Each number is 200 + 30 x the weight over the matrix's rms, rounded and kept within 0 to 999. Layers, rows and columns count from 0.

# k: layer 4 attention key, 128x128, rms 0.108, rows 110-127, columns 0-63
# q: layer 4 attention query, 128x128, rms 0.135, rows 111-127, columns 0-63
# v: layer 4 attention value, 128x128, rms 0.0751, rows 96-127, columns 0-63
# o: layer 4 attention output (transposed), 128x128, rms 0.076, rows 96-127, columns 0-63
# up: layer 4 MLP up, 512x128, rms 0.0838, rows 0-2, columns 0-63
# down: layer 4 MLP down (transposed), 512x128, rms 0.0703, rows 0-2, columns 0-63
k110,214,206,213,178,146,208,130,207,243,173,207,211,235,176,237,238,298,141,209,190,229,175,295,235,198,146,202,253,197,131,222,166,178,190,162,245,185,215,179,158,216,161,180,157,148,287,208,246,218,157,193,227,173,110,175,265,167,204,133,201,167,132,183,143
q111,228,241,214,263,175,148,147,257,157,230,103,154,159,154,155,186,222,182,186,244,234,104,228,218,228,291,276,140,219,212,247,208,116,148,226,194,193,220,226,100,246,193,215,252,134,245,182,176,261,184,178,162,190,193,147,219,156,216,134,216,273,121,199,251
k111,149,198,161,203,195,207,215,194,194,211,192,199,210,224,202,192,184,199,178,159,183,191,236,222,197,237,200,219,218,163,211,205,150,218,205,183,188,221,192,173,224,162,218,192,202,218,157,193,245,118,162,190,201,189,167,159,234,200,168,199,217,156,234,198
q112,145,200,273,197,125,174,155,210,193,146,136,298,141,248,190,157,298,171,235,169,150,166,154,258,225,137,117,208,302,188,232,125,127,166,235,290,161,179,148,219,249,269,282,226,221,281,191,142,253,118,215,261,224,205,109,237,150,183,125,279,152,201,236,215
k112,129,194,178,218,169,264,245,136,199,166,194,197,136,288,230,174,231,194,238,144,174,158,199,258,187,205,185,207,204,202,238,200,151,220,199,215,199,208,175,149,195,216,221,204,192,218,181,174,243,161,192,203,154,231,166,233,211,165,192,214,168,219,241,166
q113,245,210,238,201,272,190,229,199,182,170,240,179,231,256,165,199,235,185,189,251,244,215,85,169,219,199,167,158,255,233,231,215,171,189,219,190,195,114,259,242,153,259,164,177,150,201,227,187,135,221,211,243,206,303,244,218,207,196,204,257,204,190,237,206
k113,249,210,254,130,243,77,247,258,183,163,166,207,234,344,213,189,247,302,147,197,148,222,88,159,222,183,165,126,245,223,161,199,197,164,199,198,254,171,205,248,160,199,173,172,171,145,129,128,139,241,240,205,237,304,198,246,196,132,207,191,241,232,290,278
q114,246,180,228,211,340,175,206,208,211,209,231,109,236,256,169,143,203,150,179,181,188,207,128,138,185,206,173,147,255,178,226,187,159,251,171,238,186,144,238,197,167,190,178,182,166,173,206,215,190,201,162,164,254,216,192,198,247,172,148,184,242,191,241,211
k114,198,170,254,204,263,222,258,235,232,203,218,215,230,249,171,192,221,248,143,158,189,198,125,166,113,206,220,162,192,210,153,144,215,226,195,266,262,211,246,204,187,160,135,214,203,182,111,148,204,176,127,196,186,231,215,164,233,210,144,169,219,206,249,200
q115,217,247,194,262,175,205,153,217,228,180,199,147,183,165,150,134,201,162,249,237,198,189,182,266,254,180,180,229,231,170,211,184,218,246,150,241,286,191,192,234,262,236,226,180,222,206,181,160,237,175,189,245,216,206,199,170,197,185,220,228,156,186,170,238
k115,150,254,187,226,134,177,222,226,149,164,209,142,117,208,146,174,210,187,219,226,195,198,243,230,312,218,205,179,185,197,227,164,173,187,143,207,222,195,182,255,181,220,259,170,174,161,157,152,228,160,124,225,212,177,193,187,202,186,273,217,186,124,227,330
q116,194,205,212,163,123,212,197,159,160,126,172,265,176,231,220,157,282,213,229,186,173,178,183,274,168,175,70,181,283,231,155,148,219,194,146,218,203,209,236,302,268,285,210,187,266,219,186,114,190,169,213,230,243,265,165,181,214,204,248,293,120,273,216,184
k116,219,244,196,166,177,229,201,145,213,177,205,202,177,233,231,179,226,175,260,205,179,211,199,198,254,134,181,189,233,237,220,196,187,210,174,169,220,158,190,185,176,241,229,147,150,160,232,251,192,224,252,246,210,257,196,279,165,206,248,194,109,257,189,178
q117,168,148,154,164,132,197,190,201,125,197,134,274,169,235,183,210,143,188,266,237,218,174,199,251,284,117,176,176,175,274,265,191,89,216,291,207,184,207,132,229,230,212,267,217,176,208,225,152,192,161,238,223,212,203,209,163,247,276,240,275,181,132,146,269
k117,149,180,181,218,192,218,188,197,210,172,153,166,153,228,184,203,174,198,158,197,177,212,217,225,267,261,218,241,193,193,239,153,189,201,253,165,166,187,160,213,186,214,233,173,222,205,169,135,253,146,231,215,197,198,231,194,195,183,234,230,226,159,239,273
q118,201,208,157,189,236,207,254,205,188,178,226,161,177,183,178,153,125,218,223,227,256,206,124,187,228,178,219,180,175,261,178,210,244,226,211,250,174,218,173,201,99,186,245,247,250,150,148,179,148,213,259,193,180,220,271,166,139,94,297,221,214,209,217,253
k118,188,196,259,203,207,160,256,217,141,193,215,217,120,183,149,155,178,235,222,237,215,224,139,205,278,216,198,184,198,290,162,203,296,155,226,205,211,137,220,248,183,245,223,230,289,195,258,183,156,252,192,189,227,227,222,140,212,172,233,212,262,218,145,304
q119,173,282,185,158,196,210,174,183,154,254,202,162,200,151,162,144,165,218,224,214,176,176,257,152,221,227,242,226,161,116,161,192,171,202,144,189,273,241,283,205,259,148,224,138,173,191,258,184,220,204,128,174,151,131,234,232,241,164,254,114,225,156,172,246
k119,168,329,181,233,212,232,174,247,156,138,178,157,196,146,166,252,128,270,149,187,246,194,251,272,157,235,251,222,191,143,125,233,139,217,119,179,270,199,227,231,309,197,150,237,119,155,149,216,290,124,174,181,186,124,173,208,210,212,245,191,189,136,200,227
q120,174,236,179,191,262,179,147,199,244,244,221,134,236,208,172,209,135,128,182,224,177,150,266,188,212,262,260,164,176,152,268,233,151,131,234,211,238,189,193,232,213,101,188,143,187,181,169,217,223,208,226,167,132,170,270,199,202,242,153,108,276,120,188,237
k120,133,195,189,224,184,233,184,290,227,200,183,185,267,261,175,202,196,238,161,183,203,190,184,229,119,215,259,208,182,131,186,223,201,214,231,148,193,226,202,224,236,163,154,226,183,183,133,238,223,170,121,208,179,131,238,149,266,217,166,166,271,174,237,173
q121,168,171,244,156,240,216,209,192,219,156,261,335,183,178,246,158,238,197,170,175,127,178,198,221,168,165,55,253,161,125,163,123,228,239,149,217,218,147,251,202,277,239,176,176,169,160,123,138,134,179,216,241,217,238,216,222,261,161,231,285,210,232,236,187
k121,135,176,188,142,165,276,180,167,181,198,239,213,240,207,211,252,241,204,173,179,178,244,189,166,129,115,182,227,159,145,168,179,197,203,144,188,326,181,184,200,214,244,162,209,138,129,242,201,190,235,235,239,274,327,244,266,210,179,237,229,94,230,194,122
q122,154,232,151,295,169,194,201,191,218,224,181,121,222,173,150,128,137,209,229,181,173,129,208,226,231,245,311,157,195,242,185,248,222,174,196,180,185,224,179,161,234,157,245,217,245,152,155,231,232,193,149,153,174,127,313,151,255,202,161,112,260,182,181,239
k122,144,218,145,296,246,271,200,320,200,168,255,219,251,80,130,123,163,191,242,202,232,151,228,222,283,258,278,138,241,241,211,250,193,239,278,160,169,249,156,184,189,160,245,245,246,243,175,271,238,173,61,123,171,107,213,82,187,253,178,202,275,181,120,279
q123,190,86,225,287,221,191,170,220,272,136,226,234,203,192,246,145,345,216,194,172,161,131,83,208,211,167,202,146,289,219,222,223,185,150,193,261,118,198,202,100,248,233,205,197,145,256,116,208,180,213,198,240,203,299,273,209,205,201,111,206,202,204,175,182
k123,186,172,192,195,218,123,181,251,197,220,214,319,230,156,228,193,273,119,281,144,173,168,180,214,286,174,167,113,259,217,181,187,126,240,255,252,166,220,158,107,136,217,213,267,197,196,190,179,154,236,148,158,219,313,211,237,165,166,73,210,181,200,178,212
q124,216,146,250,284,207,202,214,210,165,178,295,228,221,196,186,188,242,221,166,206,180,217,219,214,186,200,194,157,249,195,173,210,221,201,180,151,206,182,186,90,231,159,195,213,210,240,160,244,174,237,161,175,199,244,171,253,229,84,148,225,202,198,254,175
k124,164,201,188,163,210,218,206,224,197,193,232,282,240,158,138,188,254,222,221,134,214,223,201,92,231,172,196,158,184,190,190,268,228,135,176,250,227,188,243,134,187,231,184,247,169,234,177,250,143,237,230,180,208,254,183,238,198,187,95,215,210,219,181,159
q125,156,232,212,161,208,244,182,132,244,132,166,136,226,246,181,154,220,209,256,167,211,175,174,238,198,206,272,183,329,267,123,270,188,254,215,201,217,261,197,289,247,176,181,174,354,154,158,258,263,223,200,218,179,188,298,124,179,217,157,131,132,231,148,222
k125,198,226,203,217,194,197,226,243,221,178,198,189,217,176,202,211,230,183,262,229,212,171,174,237,256,173,206,103,233,242,211,257,207,206,199,197,173,191,169,240,174,240,224,185,184,178,221,241,180,235,190,173,190,210,245,255,191,220,215,164,202,237,151,229
q126,184,176,161,226,146,180,205,232,160,226,161,240,149,141,208,88,130,217,210,206,181,188,260,250,255,168,162,213,188,238,209,125,273,207,182,209,257,231,188,209,265,238,284,269,197,220,212,142,149,132,141,170,236,147,126,146,174,194,298,205,182,175,199,269
k126,164,251,171,233,170,201,188,184,161,208,225,195,132,206,159,170,206,190,196,187,187,194,223,198,173,236,201,268,179,193,203,177,202,195,185,182,212,201,181,211,201,192,224,187,231,182,154,153,235,110,187,249,234,177,171,159,210,181,203,239,220,183,237,229
q127,195,146,248,156,204,257,125,198,236,188,208,316,206,172,200,304,225,157,254,216,185,211,215,177,238,109,174,194,149,146,259,212,93,212,268,215,144,180,188,179,345,253,164,182,150,280,262,200,198,319,265,198,141,231,252,301,237,302,185,225,99,174,90,192
k127,225,183,209,194,192,109,148,262,191,163,164,215,186,165,195,246,218,216,209,217,192,211,209,228,345,193,208,199,211,170,204,183,82,197,206,214,181,202,156,185,211,275,248,213,105,209,257,184,220,216,232,200,177,209,214,301,181,190,226,206,164,143,198,254
v96,173,215,226,229,174,199,210,197,169,182,201,127,188,195,201,184,231,180,150,239,188,214,169,238,199,254,123,171,283,208,261,193,165,164,182,154,146,182,212,271,199,213,218,169,241,225,257,199,175,190,217,208,208,208,192,196,242,155,193,206,218,196,203,205
o96,237,203,198,200,212,252,183,258,192,204,191,177,199,216,208,192,109,191,190,214,227,206,228,205,238,155,264,215,211,208,199,229,187,163,203,156,192,170,177,217,156,193,198,196,197,160,200,180,210,220,223,180,179,182,211,172,188,234,231,200,195,163,152,211
v97,199,174,261,221,193,220,237,213,211,164,193,194,223,245,174,271,178,199,186,177,178,190,216,197,195,188,180,180,155,280,201,213,150,207,229,216,190,185,229,107,166,177,180,195,179,235,127,180,203,201,232,161,184,262,156,202,160,198,227,259,153,228,187,202
o97,230,193,178,186,191,190,219,185,162,177,168,183,195,224,185,219,241,228,223,214,185,264,126,217,188,235,192,206,234,257,220,157,169,208,200,187,217,160,154,212,203,182,234,172,233,192,200,217,180,198,183,193,220,199,171,248,208,137,182,258,198,146,232,240
v98,180,154,226,202,203,222,160,186,195,189,211,180,157,208,208,142,191,214,194,250,225,218,132,209,182,168,185,167,236,207,208,213,291,186,287,211,159,211,256,267,181,120,202,181,241,168,199,185,187,191,172,174,266,198,278,196,262,192,235,166,260,195,196,200
o98,172,209,161,160,202,136,225,219,245,217,194,192,152,192,206,208,163,192,189,229,299,192,213,207,183,204,231,200,197,229,202,272,248,215,162,258,242,241,183,209,141,158,212,242,254,176,191,181,192,103,245,195,204,180,287,109,195,234,290,163,220,162,183,252
v99,241,211,204,225,211,212,194,197,152,193,206,192,176,250,279,190,184,254,176,220,134,137,208,190,197,201,138,167,282,214,207,200,95,226,271,168,142,166,297,232,160,201,199,174,227,237,229,169,247,212,180,223,179,222,206,217,176,198,221,212,225,191,199,198
o99,226,253,194,200,173,224,174,236,230,172,151,169,192,232,232,119,134,210,208,205,169,193,180,172,189,175,248,171,212,288,194,230,163,238,238,235,142,175,193,125,171,189,228,231,213,177,206,157,184,191,175,220,256,253,248,94,201,279,203,179,179,191,148,281
v100,228,136,202,234,167,209,151,178,183,213,199,175,154,167,204,182,234,165,275,212,168,255,231,175,167,161,204,213,221,158,201,192,206,184,156,215,113,226,221,208,245,214,203,226,178,203,212,227,234,195,192,243,174,178,166,183,112,154,176,207,223,238,216,187
o100,161,175,177,172,167,225,181,192,244,171,196,212,135,209,254,172,210,201,242,175,143,188,208,222,139,206,156,213,182,252,200,229,279,200,148,244,210,210,180,235,169,176,235,195,207,229,232,215,199,192,227,190,219,185,163,140,230,251,210,144,203,256,226,177
v101,206,206,209,209,147,200,204,197,206,236,223,198,214,191,215,231,188,144,218,200,182,144,197,261,201,161,225,185,185,121,173,194,188,197,226,208,116,241,188,210,284,175,254,163,191,177,203,184,235,210,215,263,144,177,165,224,160,224,239,100,156,215,197,187
o101,162,245,192,137,98,173,206,193,200,215,108,274,161,196,238,278,206,215,202,211,203,179,172,232,205,206,202,222,238,202,186,176,222,232,150,229,227,251,227,269,178,198,239,213,245,222,196,223,190,189,216,183,229,158,195,170,156,195,199,171,165,268,201,187
v102,203,140,246,171,205,229,187,230,239,197,203,224,186,209,209,198,179,217,187,219,142,219,223,220,213,199,132,245,97,219,184,195,266,187,260,157,166,185,188,154,219,113,167,194,168,206,180,217,219,222,216,244,282,174,184,239,183,208,210,268,208,234,218,202
o102,224,249,176,180,163,172,196,197,173,180,168,145,207,184,169,183,223,225,233,214,214,246,195,192,196,245,185,220,161,242,231,239,227,223,243,212,231,187,173,266,234,192,266,207,198,178,212,221,215,207,216,221,200,181,189,245,168,202,191,201,216,137,226,224
v103,201,111,145,142,223,171,160,182,190,211,250,242,191,210,184,194,153,200,156,246,228,214,156,143,224,246,260,202,163,287,229,211,211,260,260,150,178,166,137,255,134,196,229,191,274,191,226,207,172,208,254,194,211,264,221,189,196,234,206,255,192,208,171,203
o103,163,235,192,230,191,189,269,185,210,239,219,262,255,178,203,158,207,283,114,265,213,171,207,206,212,174,223,243,159,202,192,155,216,195,275,95,126,195,209,129,146,212,201,198,159,224,155,152,135,233,211,169,212,208,252,186,166,228,210,233,204,261,198,219
v104,206,147,227,187,263,182,190,189,166,233,176,191,204,178,170,148,174,241,161,197,114,267,218,192,210,189,227,239,106,261,177,172,158,220,185,197,212,158,133,239,268,262,200,283,207,175,236,206,207,215,214,182,214,240,197,243,201,207,239,171,178,220,236,219
o104,154,172,186,181,191,270,232,193,196,177,193,221,179,214,210,245,151,211,202,206,179,183,174,207,191,202,156,200,169,206,185,184,216,238,218,170,228,177,187,201,163,217,169,217,231,181,214,217,156,189,261,223,235,198,251,210,239,220,233,184,158,246,208,152
v105,218,231,182,177,194,195,255,167,206,190,204,231,177,166,213,226,202,186,244,223,227,51,226,194,184,185,129,190,164,247,200,203,214,168,217,208,196,184,258,199,93,203,225,149,211,202,178,192,147,166,192,186,239,168,211,225,156,238,236,228,189,217,150,214
o105,198,258,161,214,128,100,236,156,199,198,146,176,230,204,168,138,229,215,224,217,254,215,215,236,184,229,220,253,266,230,189,161,229,221,177,227,163,235,182,225,168,186,267,199,224,198,221,223,215,143,179,222,277,158,231,231,146,184,186,210,171,213,199,204
v106,209,161,215,164,215,182,157,166,260,178,199,172,203,185,176,195,255,215,187,205,234,161,210,243,183,219,244,218,196,187,250,224,163,232,200,228,263,188,211,194,164,183,154,192,156,223,220,217,206,194,236,169,176,183,241,206,217,239,142,189,255,171,199,177
o106,204,200,213,191,212,197,166,152,287,297,219,203,180,193,201,203,205,185,196,172,210,206,216,167,208,174,213,222,138,156,214,135,209,209,233,288,141,207,177,209,248,160,158,167,221,178,186,185,239,157,174,205,213,163,234,203,232,186,185,191,227,212,184,216
v107,189,157,192,187,233,187,247,225,236,188,202,234,240,226,243,169,157,209,228,222,200,172,209,267,203,153,171,180,168,94,165,189,191,248,126,206,198,273,236,231,229,114,215,190,186,206,193,217,177,200,192,201,210,208,187,214,266,215,222,187,150,206,193,207
o107,197,258,227,144,217,99,164,211,210,206,168,172,224,217,191,217,204,204,174,229,215,187,231,184,155,225,207,195,227,166,219,212,167,212,191,159,229,179,274,197,210,208,217,199,157,225,209,232,205,200,187,200,177,178,206,244,205,222,163,149,214,163,199,203
v108,172,225,189,193,263,211,290,191,240,194,152,261,191,221,217,192,211,291,239,162,169,158,234,226,206,192,149,163,219,255,171,170,202,152,225,257,235,166,248,152,276,263,227,212,221,202,203,199,214,183,173,170,141,193,177,201,236,181,211,100,199,218,169,246
o108,251,182,208,203,250,239,199,193,162,138,180,167,224,207,181,230,200,163,237,172,206,220,157,167,243,187,195,148,248,168,158,148,179,191,185,244,237,188,192,198,167,195,198,219,257,206,242,262,228,192,213,169,224,246,236,238,177,150,191,258,168,215,219,171
v109,151,235,142,165,185,227,260,204,172,172,208,203,229,219,235,164,227,190,210,240,161,224,193,273,213,193,201,144,201,142,154,239,158,278,179,217,181,205,201,261,208,153,200,234,181,173,210,175,250,216,174,220,218,263,238,192,227,191,178,242,193,201,220,232
o109,168,189,252,200,221,204,180,259,239,199,209,154,176,230,202,113,217,201,164,239,181,209,191,214,226,191,190,201,264,232,187,240,154,260,162,259,216,165,253,170,202,251,212,174,186,170,141,199,235,231,203,251,190,269,257,154,229,163,173,159,223,150,183,204
v110,201,257,204,160,121,187,191,169,184,167,159,185,212,260,212,150,273,248,222,206,222,193,177,232,238,196,185,213,246,230,231,183,214,167,146,212,216,144,109,243,190,230,224,200,224,188,245,174,161,184,235,173,180,193,150,265,153,111,219,224,194,249,224,234
o110,169,196,216,180,213,212,194,218,150,153,209,243,228,246,220,178,259,133,184,193,220,215,194,186,259,142,149,208,272,201,188,201,206,171,237,229,193,194,171,249,166,289,142,155,231,207,227,167,155,214,227,226,131,202,193,246,207,211,202,221,170,245,246,155
v111,195,186,123,196,194,182,144,217,59,192,249,211,238,122,163,212,252,143,176,253,268,120,256,136,172,198,205,145,218,160,233,263,173,194,215,193,184,222,234,149,161,155,222,177,174,178,182,217,216,192,222,193,187,202,179,190,215,201,173,247,210,191,184,186
o111,216,207,170,267,167,188,148,189,200,265,173,210,204,162,185,177,197,265,179,185,220,197,236,255,234,213,243,210,236,193,203,226,244,142,190,155,180,212,176,153,215,173,194,169,142,175,154,207,216,210,142,185,217,196,185,198,212,123,169,199,247,214,141,173
v112,153,208,134,229,183,232,113,186,211,164,285,180,183,154,158,178,229,162,226,187,188,129,253,138,236,216,242,212,186,222,246,221,188,206,194,186,213,124,231,180,201,155,260,160,160,227,144,222,201,203,194,253,165,179,219,163,225,223,190,179,215,201,181,183
o112,178,202,208,255,154,181,189,206,178,190,167,213,153,152,170,179,252,225,241,206,167,182,224,264,283,227,214,254,205,172,137,153,224,183,193,230,164,250,166,216,218,219,250,205,251,191,179,193,199,190,156,186,183,160,179,182,139,164,228,211,233,218,225,239
v113,176,238,122,177,221,213,191,222,194,210,293,167,211,266,180,106,163,171,224,170,150,210,204,129,195,184,198,193,160,193,234,179,286,191,153,183,209,163,188,204,193,222,222,163,175,177,161,202,181,219,215,291,256,164,186,252,202,208,241,230,200,237,230,193
o113,247,229,186,245,206,131,193,192,159,147,184,204,219,187,151,138,219,208,214,253,169,210,203,225,220,219,192,188,238,206,171,192,229,167,171,155,231,159,209,315,183,273,230,181,209,174,214,151,158,258,163,226,203,221,154,168,197,254,198,230,178,185,225,204
v114,194,87,261,167,175,171,224,197,142,153,165,238,216,224,178,202,233,184,185,284,165,191,132,229,190,172,170,189,191,239,159,191,227,150,169,240,175,241,202,194,152,212,175,232,263,262,211,197,128,173,226,267,203,207,165,195,172,181,204,264,248,236,209,247
o114,222,182,208,173,200,211,226,227,216,196,214,220,192,268,253,209,197,207,167,197,203,252,212,207,122,148,172,271,235,202,221,221,239,183,205,129,192,212,187,201,117,179,192,193,179,175,160,221,204,175,209,196,215,234,207,207,243,159,141,224,201,178,256,178
v115,215,151,224,251,216,209,229,191,186,207,145,113,188,204,187,162,230,222,211,205,155,199,243,263,197,247,157,141,142,204,236,249,187,245,207,211,218,210,152,202,207,194,190,262,155,232,194,184,230,223,197,143,176,177,201,193,253,224,218,239,189,206,214,203
o115,169,157,213,175,188,206,166,217,182,204,196,120,121,202,175,168,203,183,228,152,147,206,228,233,250,246,196,185,201,236,232,233,176,223,236,171,212,182,160,217,204,194,209,214,211,189,149,249,275,205,207,206,173,191,201,219,244,247,186,154,217,192,201,162
v116,150,211,147,202,178,225,225,178,262,173,215,263,182,213,239,190,252,185,242,181,201,244,158,161,224,165,168,211,232,170,241,238,225,232,174,216,210,146,231,168,135,198,236,108,149,179,211,199,128,181,192,263,343,231,236,215,238,166,174,236,141,191,155,219
o116,208,161,222,251,244,139,195,223,183,163,224,226,207,188,192,154,250,209,198,198,224,182,199,215,212,158,175,214,245,169,223,177,195,262,109,289,126,213,244,164,192,310,223,189,213,209,208,177,244,186,249,230,213,245,179,207,174,216,189,246,177,98,176,193
v117,198,265,225,210,216,214,174,171,159,216,191,179,175,201,177,187,189,258,167,245,293,269,159,190,178,189,264,239,263,154,172,184,173,148,216,230,306,189,286,214,196,212,168,200,147,226,163,178,204,198,190,229,217,197,205,195,212,150,217,242,218,141,188,194
o117,192,245,177,194,248,226,183,199,205,186,247,150,149,179,199,187,160,163,167,180,267,212,266,202,129,199,205,242,179,118,205,214,206,175,137,209,197,199,245,194,251,160,157,184,218,190,227,171,193,139,141,233,168,220,158,180,221,167,263,255,253,147,185,201
v118,219,218,171,239,204,198,185,177,201,312,202,240,171,192,207,136,198,141,242,215,217,259,187,178,208,211,172,195,200,237,202,191,272,200,201,194,205,206,173,201,268,162,247,157,262,187,252,241,178,225,151,235,182,164,236,156,240,250,141,178,196,171,184,211
o118,216,196,211,218,196,166,215,203,176,189,211,211,149,179,237,172,182,224,205,248,210,193,224,219,178,221,193,185,199,184,204,227,245,242,169,156,216,232,225,146,162,180,164,220,177,261,173,244,218,212,272,194,225,176,117,133,165,232,239,221,184,261,229,107
v119,241,192,190,233,212,194,246,184,211,168,140,190,173,222,240,175,217,203,232,189,262,162,271,268,209,199,148,207,207,277,207,188,209,278,176,174,165,199,143,223,129,195,207,192,191,273,207,213,173,168,210,174,176,139,169,211,123,202,185,242,156,177,245,194
o119,214,233,246,168,193,234,210,163,188,196,179,169,240,234,228,153,235,184,215,203,185,192,246,168,175,188,190,199,184,239,209,246,122,216,253,224,168,209,187,188,202,243,205,215,191,286,213,233,232,191,205,194,179,169,162,236,168,270,142,104,156,195,191,144
v120,230,245,121,167,236,211,203,208,206,223,201,256,203,208,196,238,166,213,238,196,206,224,170,224,229,205,336,147,241,270,130,204,210,209,275,197,193,219,161,250,157,131,198,211,237,212,214,211,240,206,192,221,159,186,216,164,109,182,198,139,190,203,138,218
o120,193,219,244,207,200,207,248,152,176,175,245,216,232,215,147,147,269,196,172,218,223,160,148,217,172,221,248,170,242,205,136,218,175,204,220,233,184,209,257,163,200,179,203,195,209,230,173,150,179,217,148,203,186,212,244,171,153,174,213,193,239,270,225,171
v121,208,230,202,214,220,195,164,213,226,182,242,183,169,202,212,206,199,199,186,208,187,242,145,202,204,237,226,230,131,235,195,202,187,173,135,129,186,173,187,238,172,186,151,188,177,147,227,205,283,169,214,208,189,181,237,170,175,222,231,183,211,226,182,195
o121,219,238,184,216,220,196,214,174,204,194,209,207,238,205,176,151,200,230,244,241,177,168,128,221,212,210,203,229,188,205,166,185,184,201,224,192,210,176,208,234,198,221,221,197,168,182,205,205,187,213,177,185,214,162,224,156,182,232,242,173,238,217,220,259
v122,185,214,177,270,174,201,203,213,281,186,221,190,214,283,192,166,216,204,158,215,151,163,144,171,223,191,223,212,231,241,267,172,178,203,237,163,232,155,177,221,168,274,221,156,153,125,184,226,200,166,205,167,178,243,220,189,254,244,179,235,248,198,210,209
o122,200,193,186,224,248,174,194,245,247,190,208,179,216,269,182,173,178,134,209,185,221,144,199,216,199,178,230,190,233,181,229,130,200,169,269,182,170,237,168,248,283,190,219,202,240,207,187,181,189,150,217,224,218,242,196,146,207,231,161,282,187,170,171,219
v123,151,171,232,148,205,200,239,237,245,180,169,271,218,200,215,225,179,187,186,193,157,171,200,193,210,258,134,216,225,173,197,197,250,198,219,206,184,171,227,185,223,208,204,132,213,247,207,222,119,211,219,185,271,234,199,162,297,206,201,202,227,222,177,215
o123,220,178,186,195,218,159,198,230,156,234,187,209,243,210,187,253,194,209,179,180,232,249,182,175,204,218,233,195,226,194,219,187,177,206,231,176,179,186,210,162,192,213,217,205,161,156,221,203,224,214,213,178,178,221,206,236,191,160,180,236,216,159,200,256
v124,183,204,207,174,249,187,219,221,232,202,253,186,230,227,187,218,173,293,205,165,197,167,174,269,213,199,278,208,190,206,199,213,188,141,159,159,238,203,151,216,211,158,180,173,159,187,206,208,259,219,221,134,168,188,191,212,201,251,185,123,268,181,151,188
o124,219,254,208,226,229,159,203,133,202,212,208,179,245,198,141,251,197,167,209,219,189,185,199,175,267,205,264,190,166,141,168,146,178,172,231,190,237,227,222,248,235,162,168,182,203,197,230,195,223,232,181,179,138,174,257,245,198,188,187,191,226,227,193,242
v125,214,162,199,201,187,197,180,190,262,248,212,136,176,251,189,211,159,172,168,196,182,187,205,168,219,205,225,245,235,163,267,223,169,187,302,166,163,191,159,158,159,208,210,149,176,144,194,168,194,197,262,234,192,224,235,205,194,232,277,159,216,178,229,194
o125,193,188,166,175,184,116,238,175,194,211,162,228,173,224,181,226,192,220,206,198,253,177,214,174,143,164,265,168,189,176,221,179,148,162,257,176,150,195,163,259,206,191,217,207,208,241,263,128,176,167,257,203,225,193,156,127,203,263,216,258,176,182,209,240
v126,190,152,227,174,201,209,153,247,222,177,157,219,214,213,154,219,181,196,281,213,216,216,180,180,183,161,197,207,182,201,241,251,234,140,215,198,179,191,173,197,155,203,158,218,201,214,151,265,181,216,173,147,211,229,229,188,130,173,161,193,277,223,228,205
o126,124,193,167,223,208,172,184,208,209,206,211,172,251,210,185,180,246,175,243,169,183,202,172,211,174,229,211,160,208,252,225,269,254,163,216,224,216,202,174,250,215,156,207,173,215,172,176,212,176,197,173,233,144,199,225,209,201,191,178,176,252,157,171,232
v127,169,202,191,166,197,217,151,192,144,235,229,203,227,175,185,228,202,111,238,236,149,257,169,176,168,227,136,192,262,176,228,183,199,165,204,204,183,225,179,141,198,152,203,209,207,207,191,176,183,267,193,243,180,274,212,197,171,153,230,201,203,229,246,231
o127,182,132,152,232,200,191,177,226,196,159,211,215,128,193,238,246,216,175,207,179,231,222,200,239,216,201,166,215,248,227,260,250,224,168,170,132,186,159,181,180,171,179,201,195,173,191,204,222,193,220,260,253,198,231,167,178,255,214,251,273,202,215,184,180
up0,136,231,235,186,165,211,172,197,207,178,183,197,193,209,236,146,208,197,198,201,176,160,196,211,211,173,175,220,199,193,201,236,185,233,183,216,215,210,228,210,188,230,186,197,233,218,178,235,220,196,184,208,168,201,202,165,206,246,187,173,218,232,169,173
down0,164,207,212,182,195,183,203,214,167,182,155,213,223,232,212,238,188,186,189,196,193,202,175,184,251,234,177,194,196,193,203,182,222,244,212,205,213,210,191,194,153,192,197,173,161,173,209,185,188,254,198,194,205,195,271,221,178,157,192,198,211,154,202,213
up1,181,243,204,212,186,252,206,192,218,150,211,165,198,192,200,156,173,203,243,152,207,226,201,151,164,144,236,234,194,210,135,204,199,224,169,200,131,228,167,257,182,189,214,194,193,265,165,231,216,236,184,248,195,198,216,226,162,256,235,159,190,186,195,198
down1,266,217,236,293,273,200,183,165,227,159,200,217,228,220,140,239,204,191,173,181,162,202,170,235,240,175,180,184,225,217,209,207,177,122,176,146,280,191,224,175,217,203,197,204,199,212,223,164,203,225,271,177,211,211,165,188,183,223,166,209,214,137,185,226
up2,228,209,213,158,194,231,160,161,235,201,192,210,258,192,207,232,205,211,231,163,232,181,236,215,180,200,232,183,252,239,186,192,171,257,210,159,193,257,173,233,211,230,193,171,235,184,188,217,230,220,272,228,195,173,209,230,113,207,152,154,151,267,208,193
down2,265,210,209,201,208,180,173,186,144,224,201,246,173,196,168,222,192,163,229,230,119,203,176,180,223,173,191,194,178,187,205,207,188,185,241,176,210,184,190,188,221,213,195,270,183,220,253,230,175,199,148,187,169,187,206,204,127,260,240,162,238,236,229,207